Weights of a small transformer language model.
Size: width 64, vocabulary 8192, 1.73M parameters.
Architecture: RMSNorm before each block, rotary positions, no biases in attention or MLP, untied embeddings, normalized queries and keys, capped logits.
Training: 98M tokens, 3005 steps.
Each number is 500 + 50 x the weight over its row's rms, rounded and kept within 0 to 999. Layers, rows and columns count from 0. Numbers have three digits each. The size before them is the row's rms in percent of the matrix's.

# layer 8 attention query, 96x64, rms 0.428, rows 0-95, columns 0-31
175:475495521458560462515485567522381535506495492549415527512487549419421509467563461475572514579472
070:479442499430507534488415449570526543463423463481548441511458524498439503489428480453528527553481
068:445433537415459510482536534576489512451506589535404446470542517423464589515449507554496561445488
088:523498482509524479568520559438515521562476484579482545510483476501527536533543527594540503462572
067:523479471526455503501409494593539558481469471449447509533523585511471430429511528393502467623483
068:466546493521597459520432499421543428499415494511460526623472525559406449467527509413503563590508
081:514555498518462449455523500508455488507512528551371492501469510490485532386463483522514568448403
153:534498529490483485472598552511480423526498569494489464408493421514558489463510536650441432415487
132:524470534516450466468590584524467448500491550464462521351519465535568501471517482587491440457541
088:515430506512473531460537543602538589535466517466497430503455515435554541543486495600569439472529
097:573449448504475531543475498443547509529547512537499589571458546464496578507506560486553541543478
230:534493487537472462481584547504541455491472590478525449380499446546584498453453551649447462428471
108:510497466502496461502608556515469492494455573457455414364513468500525508420526464590477489446462
071:510488514408530446411551570456491441506480526524505571509443469524524522512527545605468368506451
104:509511505511513422505588513447488442507520589492515473348477488540555509460467512608441433459471
085:547481535471439506540460533530472646476481466436458497569534551429479474446516430358611511513473
224:514491479519474474482588510503534452506481566475535434396510457573601507458446556633448477424478
113:528580473624476472639415429512558525516493487517579560555477523501473377522512465415477455531520
094:474579480609523449585391430534588481542466485512580564562463561529417383510471500427533493530479
080:531405510479469577396575545475454463471561528490453495467564475454498554590498513581482510452579
093:534359426503438554475500520547453487545558505455481468511479484493597561494470468558449452478568
098:551431535496522545513572576467490548510483510498433555410525538488535537534545508538540456551610
085:435579599443555440462477525477550484473454530576422511440481480489420511526527516474518464476491
086:517512508481579483514514538391525416454543548543554540452466492525415525499527569487446544525433
086:494477602526445532501565575520476514547519600479424489364466452477530478511490470613495493451532
088:529467463532485539561489466456441486596565476567511524445591497423477505457417546549531571479485
093:500509472550469469478535424463596482503515450489616535507506508605561488545423528496478474414535
106:484512526468527567531392443480493522492517422539483511653496556481400510537553434346549555566561
100:495498568521499515568477418442598477475595507496566567484480530515470500595487497447489457491537
072:460577527497603538543483492509560442520463536585491570458468480481485533522426640608479516515492
115:503460571450532590502521424479577486540573510530491494520472480492514621577534518484584509495534
163:478499510483520514554404469467510524496559448528481570557497545439411503571542468367519535576531
044:511515602483513503431484533468390563546547545561470517434504534360449442451530547532496513571436
054:528464491509474538432552550410501527480502396533453533639461515476473533521565466518607493590531
070:489591544481514522424507547526498472562535510405542513410540442459494419514591555515440424473508
084:479508542517477535546459451434490572538480410498524456615514543482470480479468463435587528585520
069:430596496454544560500432481553510434460530529534494458482498506431464474482522498429462492464484
066:530525571530476561431526601419543540543462474478541489501485485590603533514560485542515472490482
070:472548547521550480498430378590475544541544540489505484523540585507446462508459525471412583582483
081:522514482517414524492478464499551440461467527468588480620541493485501626539464491515571475452418
103:470536474503491506513435437562496485487511487563492467635521550408428513522473582404542475554546
087:504505618516448577526460614446442481489487509478506563501459501532555560474545520415516421441550
117:459450403444596491474540488422493516492503490634443521497502470538520484485542523429473579482442
116:398543660529573514507473447550492514545491487411451476505416543519510423501524523429559458492531
112:460601552561524587550636453550448561477511463559495413464425517472545502487453613473539499461453
110:498489479508522512483485533557579582434420507591468460429449480470538527437522513537464542430459
125:524504431489519511389538507617485532530498487491441525519409502432486515439530512556589410472591
123:545510483536502450564543599568481518527437471464516505499551529553505495551585520529518554427556
048:476465421446518498498480495425507624492467466546488516626500466501438533484478455448620573609506
046:598511555545486495388462503460542464586571442469604563435470439471474500515520505549440401454514
066:457490528529566547431497507544510446489507561542516469454470443541412512513501593499390432401590
068:524525513485446496468588616550496526527516456386530534419500485515569456532570497591460457474507
085:513463387471470489559492422509491492434476452551573466636551472520465557508449502450543530482484
086:495517594487509478477502556556483448537522524439493527407488503583557418501523537543406522506541
088:502546459483492540555477445494544522448502464546544514653550500419384562523481498385540498518514
082:534559554525471459494367421525414501567530486565486454549571540590487471532484499485447532571521
088:534447468458477490623528488433531488492448469519554538514460502432422528548502464452544489425464
101:530364545463471531533484516467343522498483496556468538468486540537601533474510491441469442482511
105:536483508519502497491614562522463411527400496462460548497459421551579465432505475505442413364487
123:448508481516495501576462490523540544569495526513494545532461470495488548412520412527513618631511
119:479543547553394442510424465502526581476519486507518497477596507510508435460554524438596479463509
116:488541498526590526585483509537424475510507528509407531483596532387475480483416529564550495534462
120:549516569538555519491555471487568582527458444468542445506509463552520478447549569463423456548554
124:589580571523487511551453574502514518547554485503468419527447542478482432426378399455449455508557
068:521540484552554412516619492449532446497483545516532451389529461565524502508461524638486458408516
069:479489503415503514514425503487531556407514479458453499623510563536472573558493448343541514565529
127:468487484451550524495425513522439558516497437562436552629509545418397523529548478418581546586532
084:534487533487493598491499459550491488440562466536557522584448614553465523496495500441592570604597
087:522485522548469473501482584516522522490542541521531536308428511435489521520514483605467439522519
053:474480479501557461523576469454541411523566565451617517501492400643539463488480560559463552444482
076:508497508501506589500444466529495468516536464538520549630547579555465524508526422343559510570547
106:473511498485546456499562525536401426482431551521449465441481450495525530369494499623504523483465
094:539466535500420454417533589540509481510484497512479518362512495531572480493564478575465408418545
094:447498461556448486507407524507575507440451459494553553687567486469427472523518461409523452524470
075:534541538510494454607515500449534456521530550386638485496466490562458437476450536531430427464462
083:506510426485525531516531528487387502479552504535399425516536560373475519483501455573596514553497
078:528439485482394489460393470448422477427503567430529397567549492594509476528507521453448475514558
097:511512478469470499419544581548452455547491545512375544464498538444529570469591514558550474510494
100:521448592435513541547566496495462588530551475438548499414421495557552488496513579411448543543527
092:535461435463567472502547593474563340520491536404538530499508400589490580523498552597441504474469
052:554498488512521543471480466463519523561473431492537484536488502463438497426521434561606571502480
047:479542571452459481469407427510447620501452469462498504554519537406497453479519516371534475506432
090:461427495372485543453459563577417537492492488550394527574495540440461535484577528438488442598508
152:525491461531461455498578538483564453466487564475539450391500465558598501490437545640397466431489
062:524484515406511521493428521498557535452472559521398439499451504531484530479534513389492386535512
087:481447488410509587499463484475492480471525516514488502694483574547519587548521496420477508571540
135:543497502530468437489562590517530494534471538479511490293466467499560512516467506644421442432512
099:447519470495495535552411461493502506496512494553480509686508529447462568507546465391536503549549
084:510475513543494505458501533578565545506442519485442495360519484496546466528498529592440505444577
069:461532552520390503553499500471474468406430492479549413491528571525569542479509483440469566468418
109:522535418450506470447595476505432479469469461552450450433501499484547516468493499614511553408467
134:498475522472512568498568503494432437463433565554437529400497522442554512468541518585534478408416
089:497471420547523488480559500544551543535501441472485482587498384570512465491413439450452445479548
077:496494518493524573522456535571528564467484452418442465490502523487520454509555528474544444522520
082:554521502489512465564565481520438547457501511398597522479466527481439429483473640535509494499477
081:520509548461536548488462549511468600497526398561520465522418559388467390428486498462567502467502
# layer 8 attention key, 96x64, rms 0.374, rows 0-95, columns 0-31
041:488504452466430498588457545433480515471428522539449562458473525464542357434462528484509536538538
054:531576487560528461498504475510548495458429391397628521491508441516535596526526523511456508449593
057:511506531510513444619442455441513472423441512580536574520528416553547469449505502473493467436592
061:437453507465548456466501532480497474430441537570519432468538474491523472454481436544554528509458
049:450475497532434483456538425525432461424558574546484432553565472544519488493553543502563468488459
055:429457437459490454506557471486565511466425617495503466524506512509424540499428579486453415501432
066:519463488616463501615435545488432505520505469542541548512492473512531409463430430498489509444577
049:480379499538521495483464526560534482559504496475433514441492511501432491552535426525432528513500
077:574393470401528524439508511469447434447469497586494511460468485489558537488555510528508531403490
067:445589613478459456480506464554533500437476526461443419518481484516531473501571511518542485469552
076:460356468497472523424399570554536483574600553499454551508477559448456508469495447530516518530454
037:511609604461502510502536440560507543417461434522533462427475463470512514451569513505517399521520
060:449485494435461495474479532511575564508481536460457480483392543532398553548508508525521625457455
077:539461525524521506461343546493576487501525469516510617462506488466486480470590386431529507498490
048:526447498515520569496448553535502599551573475504428524488536575436483506519519444440558618554450
063:491433525475486504469508516488541514580498491477457462528430623490524453444523468532526538541491
033:478505494467488475504626488427498502487453587618518472483414479407454485462376443556548462540518
061:511523513513533487547456546575503553624537388389529619545486527519468435503557537410458486507469
065:505552508525438481608518533544522543596465472376577526558446512551450505487464570518418501481482
068:534459524509494524445505477490453417445491544564499429500557461521549573527506481579447519465503
080:506491488447578502381513498470432431477577545588453459446478508466475501525484442548519573490489
077:488426523380540500437481429485532385393510554615478481482553463492542550489527511492586508481494
063:519461441473476474558560535469609619553466462460496580464518470465493521448530510508458457532506
071:495522524556464468481428498546546560532514538496558607508546518489401522516474524443478480558384
059:526411551519428486587514552505462513551494462434476491434416556539507464427441455553491611493519
068:479494546592527531524489473519444477536536503495383508482475500490508439562408530509518547550595
067:603546540526541475447490493486500458522418405550565463473474504525642509486548530537498444440544
041:440500450466554469474497564575542498504400538415547511500451551505383559523482512450428515502452
062:583508548510537506474391517516552520521523455517456578426506533462510510428575448450575539536526
067:527538529549507512581528500538492483405470526569479563468519424483555487456470506457540422537593
076:551553560464514513458452530530546583506555563496415496419545497453496595537519533503566542560452
060:429509484497518440508503517459489479452529519509404582473581444459468462453471441471529529555524
052:511323419551546529460443604505547430547562573477498573520492516502491533473499491484478480489492
056:524580538453494500579460415479449542484459475569523421522565493506586460500550525522531483490496
049:535452494493443410492538446576547482383488579472463484443531562488454542479486499476484519532462
053:482455437535479539602539478566477530507533488432583430590519473525496483507413443507476511489503
043:581481563462468491455498507513518517551521467454412436473499646544510457582453438479501613501470
048:506536472539518463417516489459474420464548576595443532475504499522562530502549507537609422446494
064:539461474464447493537580471557454523495474502420489407583501580517475541516476482507488593469444
068:417490557500556539505422471521478529508509493627507570580509522513491559405563446561531449529439
080:552468470587499541592540490524556552479499540469505463610522568495443487430452472445533525594560
114:296593552526502476472486555480529493541500451494546530618455450479497473470524420545512447525512
173:495580473536429535445555486452510486426548522464495437428564383506486525611427537541494608511497
208:461590590478551495496480434537511546519495435444420429483471583561501518512530599554521462510482
224:498590601536470534515589489610429531505472532514463403529484477519521533575513588471560517504479
226:439587480456486444440565479485533514405441573496450433484429517536426582528503563494514486469459
217:418443536445523552423531593505558510591477498493441479586449524463511471448508466562497493499533
209:431490504506566438546471512545551513447389496491562545492397496508400488530487450441492541536541
039:510400486466503515479509532638484477532503507514503485564524591506541519468539533504439476426457
067:541612540507507395521562408468511490387430449506473484420506473542501526501484503517514543518535
048:579492483492437428446503501529557435392522612510408543451454480536533544560545546476530495464488
041:477444432491408508484600521418549472399497605447430483460501549444505558435425533491473470561449
050:384599514515498523536506431586500587499438487578500463577479512489467517386515516554540466593478
051:552524486396506439337541542396546451498426557543442480486448535517534578532542540554473528417487
061:432471478491463581564595523586517535471543542413520446626558465450488494467435480442515520566469
079:548452396389500524462529528455466495503582560550490490541616464521521573492527484543480456443507
090:491477433553516524567548510513534589533536535535511481696599508496463442452454555417501482572564
207:667429539474566507498403465531534495478406511570480509434469602536537527419564510482510473467519
167:560551510483491494502575502528504438458375462479501493441451491531606454508489529502439503376521
185:490556538540437529566466527524607540478454515477502508475442499514486486478413404480521571550563
230:517606568485538409447470439457468498445482410471488497475528476462489416470576404511533533523509
238:467517511504498486501587434486441491427463526511388490500520514487525436474420548539526482553564
226:459562522541515522535499479541558514472367425457577484555509494465563567472540528528501428521552
222:506513476529484508521455495413478525603470482429543446516398599598501413514395541510418523517496
055:470508439563466527470402532377551532588478536508458613469434462515425474511505497556437526491545
055:431524555462548521479592529519478524521498471531504464555505426409469486472528504504526426570518
063:572513509461447460490518472451472498477521557510433459445487491483549485512553512513515559469445
046:528575529539437477527515447427460495452507479482521542508593419449529420565497450500540526492486
048:563545472528556508524583458537435465484471466495599500509410486514574537507416543533452438463534
065:472515519497460457456543448522446527439527435477484489499619484404458487545495487537533572562454
065:577509481557510408446539435534453493446515540514408518382557492502460458523476534471500579529447
052:538569593491503501467544490625425465519517467410477465441524500544560523560561583480494475437469
073:554416492482542469463461586547562488517448546574515536425492508555487491446509429503393431424522
072:503540471513541505489450460449504509437550391504494540502524504438557340518450393473561506539537
081:592487507480536552493446489486474486521469422544556529486539523492650488491540541562483422471564
092:485464472541505528499541542437439504569573539500421586535557462459517412464442515496521563589546
112:559368507498564479515442511468486454595561493525530553466627554469519446393549470512450466512493
099:528492531500552536498445613589568499513484519495476607501398552486483485459507364465546567564506
087:573557604538503518541469522573582489504358509493542480466456520530537604467522532500534472492536
090:522385371494488542511497585542531438500517526489549583466468399469497527589436529506489509471498
062:510625460502510493546535415538459490414433467514532521435497376529569486563455528493528481534607
039:487482525526503540545475589518645448515396457450556528512453503559527505490498486518429442495551
052:522510535485510520532528553563554476501424503379627422567406539534557566572480520510483573452455
052:443574508525547500567509469500517520475417454552556541545492466499530479454445487532551442577608
061:535425547529503588532444618541583450566510527450567456582426547571594492504492417465470517443487
049:459428519530553519493572550627536464518434480457545473611487493423503472523470457410532523587470
048:478539484493525443483407529511522492491391520551499561494466519547434475483527471531385467429501
056:484503441499510554557503492521568516519441518454501471475326560566521490585429479461543566479551
070:491516562473539409459499480480531519540453432483515517518494533527477481400615423524427460442482
093:522588465465561393447468497479464521360429492521524549436441497475432456496544445416525482446485
077:408483528467443518501585569526438507614563529487497472509530453472415557540553539519432555497500
106:521535560445507535452604531575434461486518530477413598438496562469507514502532597503528521486457
092:535518464543455491535582509455495469482357427486538412485470485528588450494396496507431534442574
109:366500519461582475500559502468552523495451485463464468551491529508467493466487518551515416514537
091:455530628506525567528511488598423513610533446490503510563554525446475488526577500492537448544520
090:467608540517512502426525446528449554559520455445518412532459506555472469589464577565513576507446
# layer 8 attention value, 96x64, rms 0.588, rows 0-95, columns 0-31
078:440492528484471471524487548485461526518585488573509452413523470399525468562511469517425496471531
106:618533520491589581554500514480480577465504531486463510568469521476491560471435559511466613448567
098:443510584471426485390497563539519470480439543538544477548519411512453467442425522486536481507491
086:585552514499470514510491485511520610434463510407451471513502565403496586424557460518484507532451
094:530570561476474509470475513556475621425563540542438496503496484536400473482542430529501463487485
082:574516490542561612516500445473516459493526566495507559541474534605497454505542603466606517467479
089:504459437461459561530473437526532493470538432480545519500541449506437521475477479497500475575470
088:541531498479475490505544495476561541449433551483402427458561566460512527467453433518468600497427
070:480525538511583526513513503464415503577524461501591544488543384526429487540478472516443513436548
084:411407469483469545478499571540490490543398481453530496503510529581482474504418486483535445521521
088:520400442509414404541455480535486523500450505560434536501460448457495487430455534440582441604447
086:525472464444489492541501379498500529521610456525505417471413493393553559469484562526441454535580
081:517504509444525514566490579498446544515619509547521467539464474395550472587620449521447498544538
088:480447516473539612576499493497531466497500499561522507502580492520497448611462482520515449562467
077:605506440500572450558460508474484470485579531530446488513512481479566528470488516481548600447504
091:555534425509571372449505520506506499536533504474405492531513539615500521459439529458537492437534
076:413524587478543485480536545477534522469428498453567501444521525486492543510495539521482503446505
087:468454541524489431437508423494587492496454552550499576432534489620453437551482597479560450448574
080:425535472481611558576473551445436495527578383515533540583514526481528542546468485585547530407460
063:448482406512477544508536521517526503494477535537446448575488589606536432522578478520565488522400
083:503506517450419530477509505501539425467499496499632475537571413410524473494575464503458501596472
086:514486466488521495544489568499461460508535471488529526507407493525548532456543477436523572487615
083:557566522543530561479508432477501521462633543589521520581458416505484458511566448532500496520486
083:530543524430461474471524544510542494507345520441509432472618499459492581429439496454477465589431
086:450564491478539454506506633472455504525627499487492450541429474526548478496506480503423578454501
079:529468482497478427528442500544471540522443433455453515492473471409433557384412644479510551441499
088:406539479479581498502520559499515514537573448475595456414537490484489519567558450528438463477514
089:520528511552559625528512570515449538538412526457502488574477487531456510492460413522486556532407
084:515469575467561502566496469468504470452498475504573578478436420448499526492509586489529534484571
087:544512454550408524400499455498570524450445632484524548584501515573429461412482581490534571492525
073:341462453539488509492521606500443541556401525476483454453427545591468459456406488494531513442441
090:474545519482558631492534442445470542499593485602514441532465523510540516571450449560446492434535
132:469516502530506473554461615511459435569491565473481507584529513538468588525488554596490468508545
150:474503440516588500560483563541479544544521410444430430521504361494530521539474454579401625525465
131:520538544470550548488509541457448502464514599475521565511472535385453451487558519482490532527543
125:430532492647554498464532513455451464511455440518476531435503552602580501394445558452534445520496
117:577571535582586529546534530401457444449522525503437488516457577493476482541518485469533509462552
141:531550489474413512588445585523504426506481569482414492601544531580559547598520465528411597449464
131:478482528418486528418446457478438579516464563465460600488571514457491438500429553479444472525510
114:552518452535551467529535485468536471497513570500469460479514527392401500563571458534609472394455
137:465505566575513447458454537559445474444533530494486516580513479449472562444448468413432516436469
118:478514476448449510614547512528543501488554552500382496483479509459518501493504469453577434413481
149:516513424469531491397528485449484549531531503428522547443561505524530470490430491427522528490399
135:542493522536511416453491483439437577540511453510590487531576531536458473626461491540496505453553
109:495523419541501450555515513605517440547596400528484451459412414555552532439505448435579503498499
109:576537518394588449514526514506433428525450544498474501517474518505481519592512411434517508529509
137:509490545476476514503526410552538544475557480516587435430440468378511400502562482470462467501544
115:518426593513420442491461420526544450466480474451508461560478433514426457509556506519446486484488
123:440513535424516509477540550534511508574496543534573556419488572453514502409452542473611345532431
117:425527653459446496488481582550433461545516531525596454487528524458525477448476463425410438522485
141:568486548531435587418523511462523477433463525410499534544457442496474457465482456503436556573413
134:526480549476546630478542512426500588448432425531520498512466528432386467504408484579497471520464
124:516464493389522459610520460546535564507516488452442564505502442456488401518537520497457461484438
117:518507434605488521521552526497514521560534487563499538494589546626501462534542478493532470487369
127:432412541444443397523464478568488613539645450543495497482520431525576539511483474453554465428498
108:548510535514563524513531544464406479551464453521463530482516463606532472496488432445433448620461
121:431519432538614540456529455523466604490575536520545463458465513484544559484510421433534583422474
170:487405549580489403491523415454501490533530522444508391426497436495553485447532483491591472467457
151:479541491517486497563465513517505398505543523548501474451514540423527466437573592512477477498569
117:527557450467508486510493517541558455571551461537581416377514496470542462503489505526544508561523
138:410468540536372536466428446526483535478465568477463603525449472506558462434583556538499558512512
126:529543430532679484528554524507522500522532499441495515484488440385470467477512557533419454559494
132:492491437458586543499531412458559484437576617464515525508490552456485540479599514453441462471527
142:440451487378607518481552475464491497515505573392500504459491452490556559484591438465411477587412
069:540431508463383527488475436530543481439382513484467541536586511391450441508566517510469431536497
068:514487590401490496513518533484544567431465486478566509473561531395490439464466578486419431451444
080:419515428516542511514535491568507512485630456579463487478417450416531527525483507580521528472520
068:497525396498550589450464483606498542494485615475432564425513412426505535574435468527473509522547
068:506448542467448543380490499523484546408377500506520503496573529402427444462545535511467449520481
090:476496579463534582422496549554523583472411630454455514449565484458441509480434463490511509548516
081:429499480558501447472438409428373406497496511464505540501465522502501490487517583514479558534502
088:500537505571564448458521497441474452438454472531566506499551516512560557486520511479528580546526
070:492514527558549553359535548499473584493435544465597491442483519382465488464447525602517431441438
079:503481502447382446657513509490575437505589443484500486574522509638508510510560502475513491461510
083:478484577478469560441498546513533517465402499448543525514591471470418534506480550611499510552556
083:500509496465450459630509532493552429489565442431533462525523473645578543507509481470497520499516
093:489513476574541550368501464526442504503427609515530579471501556419467483482462531511532439459470
081:558432484501435484469491402521464408476402499489492545511457530455562422473526508419506470515515
072:524526445593525493498497488522459437572493570514432488531467486623534576553490381469595577550541
070:526480429414409579573508482559544433457493464484504554488402490403432457492507542497534474451507
075:506503466603531467481492497517459447546453548510431458499513490585573582518508382467579585588553
078:528472637472463442453526500429519518515400531508560485517574578473431442448512557503453474455393
072:530519515456536523401545544534524611455415587563505505496613539372459481520490463546495446488439
062:466466578438539517428465484485479557427467493468503504454521503343436429478466596521394431476485
079:484528531405484430615534569487561499467629446545469478589536490635500497546491475484479556481499
082:524549497420606544524513554477495561523494660539465566559553526515403457580451514465469483475455
072:494514418449440549563465464579522490491537522501458543542530480423437494573479501534457442487496
092:508509499381461543513534529526556585470528482568512509551550492407406462535531533564430417454476
076:470533461437489498612501517515530419522659465569427528569399457618488516548505487499509567497542
060:501539455611544450484531498448463463536506476523513432487505518620611579473541403430569581568531
069:481480595508426424599533502408573478590557429504527446552438551565441482432517531532537503448472
083:524470476397389553579497511549552479479497459515461530593525470478381472561538541588463452528515
074:448468426547449528556485451506506426477583358445544476440364452444535495472526583564487491459524
082:586539509512492470508480501453494484507530432501478518579538454584508500588549475488464516591498
071:517517491607558488503513531496478465563478571489451469523485491625556574527478410489580594554543
072:516475622459418433528508505435553497524465544519541486563551606529428476424545528474497468436425
# layer 8 attention output (transposed), 96x64, rms 0.509, rows 0-95, columns 0-31
079:498536516432576494550445434490554396520462480534605498535387471462425460496540499447489465478429
112:477484558499575552509536435455447506500458527452446516496498543480431434462370506519538564460548
088:419507401513483483506411562515434515536547456560498555544520417485485492413402496434475502549494
089:512452519493425597530471560523529545558472503467430497481469584471534578479467448570518433557510
098:490434420493401566504481526567564477473465512505455497549512556466566537429494408498515463485485
088:494496433511529543493576530520533500483541565452464558503565561483616453507452571472535493470577
079:533455506491469459451538479532609464444493469444569547540517482465434456495577472522499493509452
090:499559533484606521535493422539594546513357497465478408411438553524490495487450472572533505519494
072:526522502533536462467499406483461393420486494503540516594503429492385452536560469458441567398422
077:504461490548426448497534540514358565493575446548467539546599476522519478500515500382525527522437
094:526515545510530418594395549491497545559501430490514525491453503396486472475531457443509490533498
088:541414569447489503474450547537468498628421494533547496560460538473520526445531584537462410542601
082:471505492410512492495493464467565406501560472524507506542479469388425513517576502450548487499456
094:500507540485582466469542443529533476420516487472505512454545397399506481537566497456591531477520
073:542527526472594467491515430480592478528475484461557487439437528442498429548476534500516574449541
091:577451484534460508454595524499529557567487539474491425485487541612616492470406536488427541437564
080:492487479525471545524470494461408528454518532568479536483569469577480614516511505544522492468492
086:526456500502459483539429483466496508476529520537508528458579486606535566510519495478540552487467
082:476511495561503509432613478464490432433553585502504491524487403445447446586464535502518516372488
065:458471444555472514484600553516534549554527520498420507464549507519609482497503493474522461524482
088:478566409461537428475479483532591465464531426512567539517522419409471572528611524576493447567515
088:502535524436450419503551472435451513433589476522493483507586532473408454532511526439521611522464
083:430541456477564461436478472537606402465508500484495507541449480400460493510506469536471542524501
082:564494507529536532538478543577535533563441470475496464435510458511519503413489462491479410512548
090:410561444443550499442506470473427480554505507524551478495420518531436451505424561533383579478492
082:560449519557482562586420534463468557555453538464547516556435559536461437425389541480457458458524
091:544471470495458515437558433472535412427566518526567500526531455545438557531619520477499496472435
090:454528553597567507495556457525450501450512466437413464525525485425468411523485421462524592494470
089:482478519473513487537391472463425488406509540525496562446588478482368548562509534546528527462525
094:447531417531472475521513494476483548529525457502473579566512573564529503448444485549486551550498
068:455517494591480503536511508499299551546478486536485521529490557576495437484444487410451537491450
095:457511504486569504426533479547448387517450532506493459543474470462502388465416506467492479477509
138:565461464480497563542504455458528467453485524548588562479479558492463584373470497548433521559492
159:472488467479514527451469555419530355436442518381593534461473485544454472507458401482518485513587
131:501488531532477427530500513513474459478461506531470577458494566469469563481487481548487434519486
125:548534483496468562459518422412555511519458541522467426400630542460470546471538474411548546472482
112:532493434531437424576443503466510506493445484511521495455564537435513465509416485576404509545482
135:509532477513521454562442442446469526489555421400621571543495502503526475451505450560427567578505
126:531460554477505501522519575558590464474471453522553431393484529520516533471603539504553468504399
107:562503459495487467515421550623405533473560450476489540571350483512509508527428526529467469547520
126:529451538446523479518555486420502527492499520472531599521611542561454603416533505533490491514503
122:520528453534490460571367451606489555540388500409507524478453482545525475489438481558458470501540
147:494476570502562521513582515546485420496498502500466415469469447493443492567522527390556457555472
133:554442499470542511486628564542557483442528489533582450489487487496457509522546577490504479580517
116:420527465456495580539524460469511459530505474392399542527506377477504459587395453509562479461525
107:502494501548423530643501537468488509457589418514511514475475465506484455603396519540451473520476
132:456486503440487526502538563553515541562472463449426439532535468475594429549509529517540428484499
118:503517499427486547552554493509484525571583517484442493603485491505582528461532480551460509491465
120:485489500552497589485504445600509558495464564557469510469492591518423515525485539435531450457503
109:522457559499491573546624463499528578497462494477501565507651578513433548486508489517472434524541
144:426505513519536437492461469480502459550501522519498524476550506496533513482546461486441488525483
132:457474526560435424448424464564495471477467541586542457510534564564410482513486503468493497472476
118:488549500413538507543492510559534448534444568459482467436422552568511451521474460508502484464548
109:515537495433528487480562432535510558490449543449485489449501583484444575480484488463499523505594
116:486442502480571570510541503549582512535423578457496534514459517543477506508496530579525389426506
102:520511536486425496546552439465600450534449528534440523356599591492420505506436427526459492479553
126:472499492550526538496430571437379470424478499508560491563519460488526498574423544427601415481508
187:601453446464511600494481575525533506615444498514496475456501492462552459519439482508439411494575
146:574497571403454537536566439484501504559519470504363524535520482446530532466487439547524494498447
119:462527483487456566525526500605466477505526420429394519528471438474474474662506460461597458507533
142:459560483535539478403460541449528517542562506463544526481478527457628513406607455523543510424463
126:527474503374504525450524528495525358454424529497455485396493530516470523504476474432530493506533
141:556486553460559476521477499488399453462488517636425461571480476475600530470452567476507505487423
146:542494541575558572504471546457446407494477591608451490490465558510517476493426478450478463479530
070:608460561493530447451571536475406501486545541602413500510458578556509488446510489577476540478458
074:474494526549541472415514488606369594477501537589489535547444601521488464524509518510495486489467
079:463500472441507487464502493551529466580468484484483494588542435497440521479603472508614497496455
066:525476574473513494614415536514451470527453502477490485481447566446433475457513561452551533514437
067:539491562535582502387534575443313551503497551587454547469485593507479509473495529513521505516480
085:514490534508507465442434587494330529480440553544466578478467579512460540528498570483436429442457
085:539498473497549591479520533435557510484455525463486512453497493468601488410486501442507544512532
082:476501494512518534406466424428504549522412568516536477446490509552530510451458557490485511474483
069:466561537520538489442478567511347539485483493605484532495491552395410498498480546384539493586541
071:486493421485457525553517415505581482539617456475527424542474433578553487515498455615458487471521
079:484487512538563502357445555479369487491503538600452507429500557500474498491457537487516502497491
078:471539421548443566612453384504509482555620452450541436524480450525539462525461456529486539522518
089:584480596500544454434498572432446585445375550523428532488489506418436541419545547501504518544524
080:571452531647507475504552486420454527510498534500440510513525493502535443440563417598485591507480
076:547504473481451497589465492391631428502486473381509474452560395491499533489490490503463518521539
073:453453547597565446470557487545422569561561519486454505603553464485486406470590436620512503503480
080:560516465507441501571462490373578423517479481420525471433548436509499537507464481478461544516528
081:512477523465509478373525537542509586423463524585509466487460595502518461505500561520458450460540
071:559482579420525461434486555513405558467459531565478502487480579516383555511505622459501453507491
065:479495524524550525417514581548359547460475525593494576504470608508514493505490525407531511516472
072:424499422465508547520507412586553521516572487421515502539490445598535558587487480585483468451482
081:511459567411529492509464553571575581413480498418499525499469538507461575531488619490457428481510
071:561445522443541469562552494559470499485525498440416519583497502478464487464577449603549566519489
089:511449552425568449409534524592471524497525510548469509552466535541418497507538541556545447499476
070:421463462475494506523495458541665464551544467404522492544512387544534509530519451601502479463476
064:524530457495427527552480429398586449526459488416542465430531419513516515515484496483467498483539
068:432543426453431502428533513564595456462566406532518430543538427515564484545532480542460444449566
082:505438527477570477457519527506510467517617497475430458512574493503481503502528471574537529496520
075:436543491575509505505540451513477446576589484558501477592569467442545418452532387469597558557518
073:489499495455487538585543409484628402435582490432478495427480507561528538519425436502485542487535
077:520508461489422491542434485389607429495485484425532467440564428493509544510471502462457503496541
071:525482498442493490402537551518516563448493481555501462528457500533527485499491553572407448454531
# layer 8 MLP gate, 192x64, rms 0.444, rows 0-8, columns 0-31
109:588517538526480567544492482454465552521491467476569440553473547486523536423428502530600568416542
099:521492480523537515530529458505424540474501498570449509417516519490489500578465463501518432484542
097:449498456586536539398465583486448460354463460501550490447563610568470471524487543473490465526473
093:624450517490499436538388487508480540509563580431644461496496427492584447506534532522507465442602
096:515423511504528490534514473450523518442398500581502498436448431484517439560422532495420535530504
097:625521386527520443487586607540509495571502468476549603440370463530475488463505501517538477467514
103:492495518541527518487420497542498487435517585446561499564494403529457532496484447541474513489411
095:453485509500458471413432557567492571491533475539499469490485544495574369500567495516496398541448
109:531517405468524490488493441405399428495416412439531499545528457459446495499509550494559450512592
# layer 8 MLP up, 192x64, rms 0.469, rows 0-8, columns 0-31
111:483540509549517576451411506545464573587382524440520507604501422451488527489480507540474497445452
099:564404510514424475555531571493530541508565449490433474575570466496503537470498471477496572454515
101:507484483462464577553438452586420494459535545463534436498468477506442514546612550402549505477470
103:414565538503522542513506551470491469432559466484540484445498454457520543407484503533475502465486
096:472506468612378554503582472517494489550463431522566515471566488564588461482450514548458451501494
108:427562408482530500451515540489575455540590471477476488477437394513492439529516529470458451492529
096:513502439463483488500468562484438520536493546531551515476562445546459446415544471443543481548457
092:551396532561470517584498541553616452542530510431525521500469503533508460410477532566485403490534
115:344474513529535543497437510618527465466482475415514550474461522523410567529523531425520417449526
# layer 8 MLP down (transposed), 192x64, rms 0.46, rows 0-8, columns 0-31
106:526536515505552461420624564405529458423518573448444527565466392519416477550497466507545482605487
104:517509517558596453506444425503503497460472456406492493479455565424443549516528553494461521481470
100:576408503463465578424498546557494556593450423478472562555462535599458569420389446517492483542520
099:422473331527522573549480528595515478505478500542440600538535524513466529541555512481489429472473
099:479528499396548511530518485545391439469490556571535505502457450523478441551457560511417522531470
102:514513503468450490589563491596508578517463474537474480518456437521449461410488472500461519602439
098:537541527464450564510499494595431496465449496458565465484516413494558521486505505528516502513456
105:442529486475520453486438466517689538467464476452508483504479474556462606546526523491524531495479
115:596558498517489528575569455527532521482385444537481422472501468552506510455418590439390536498432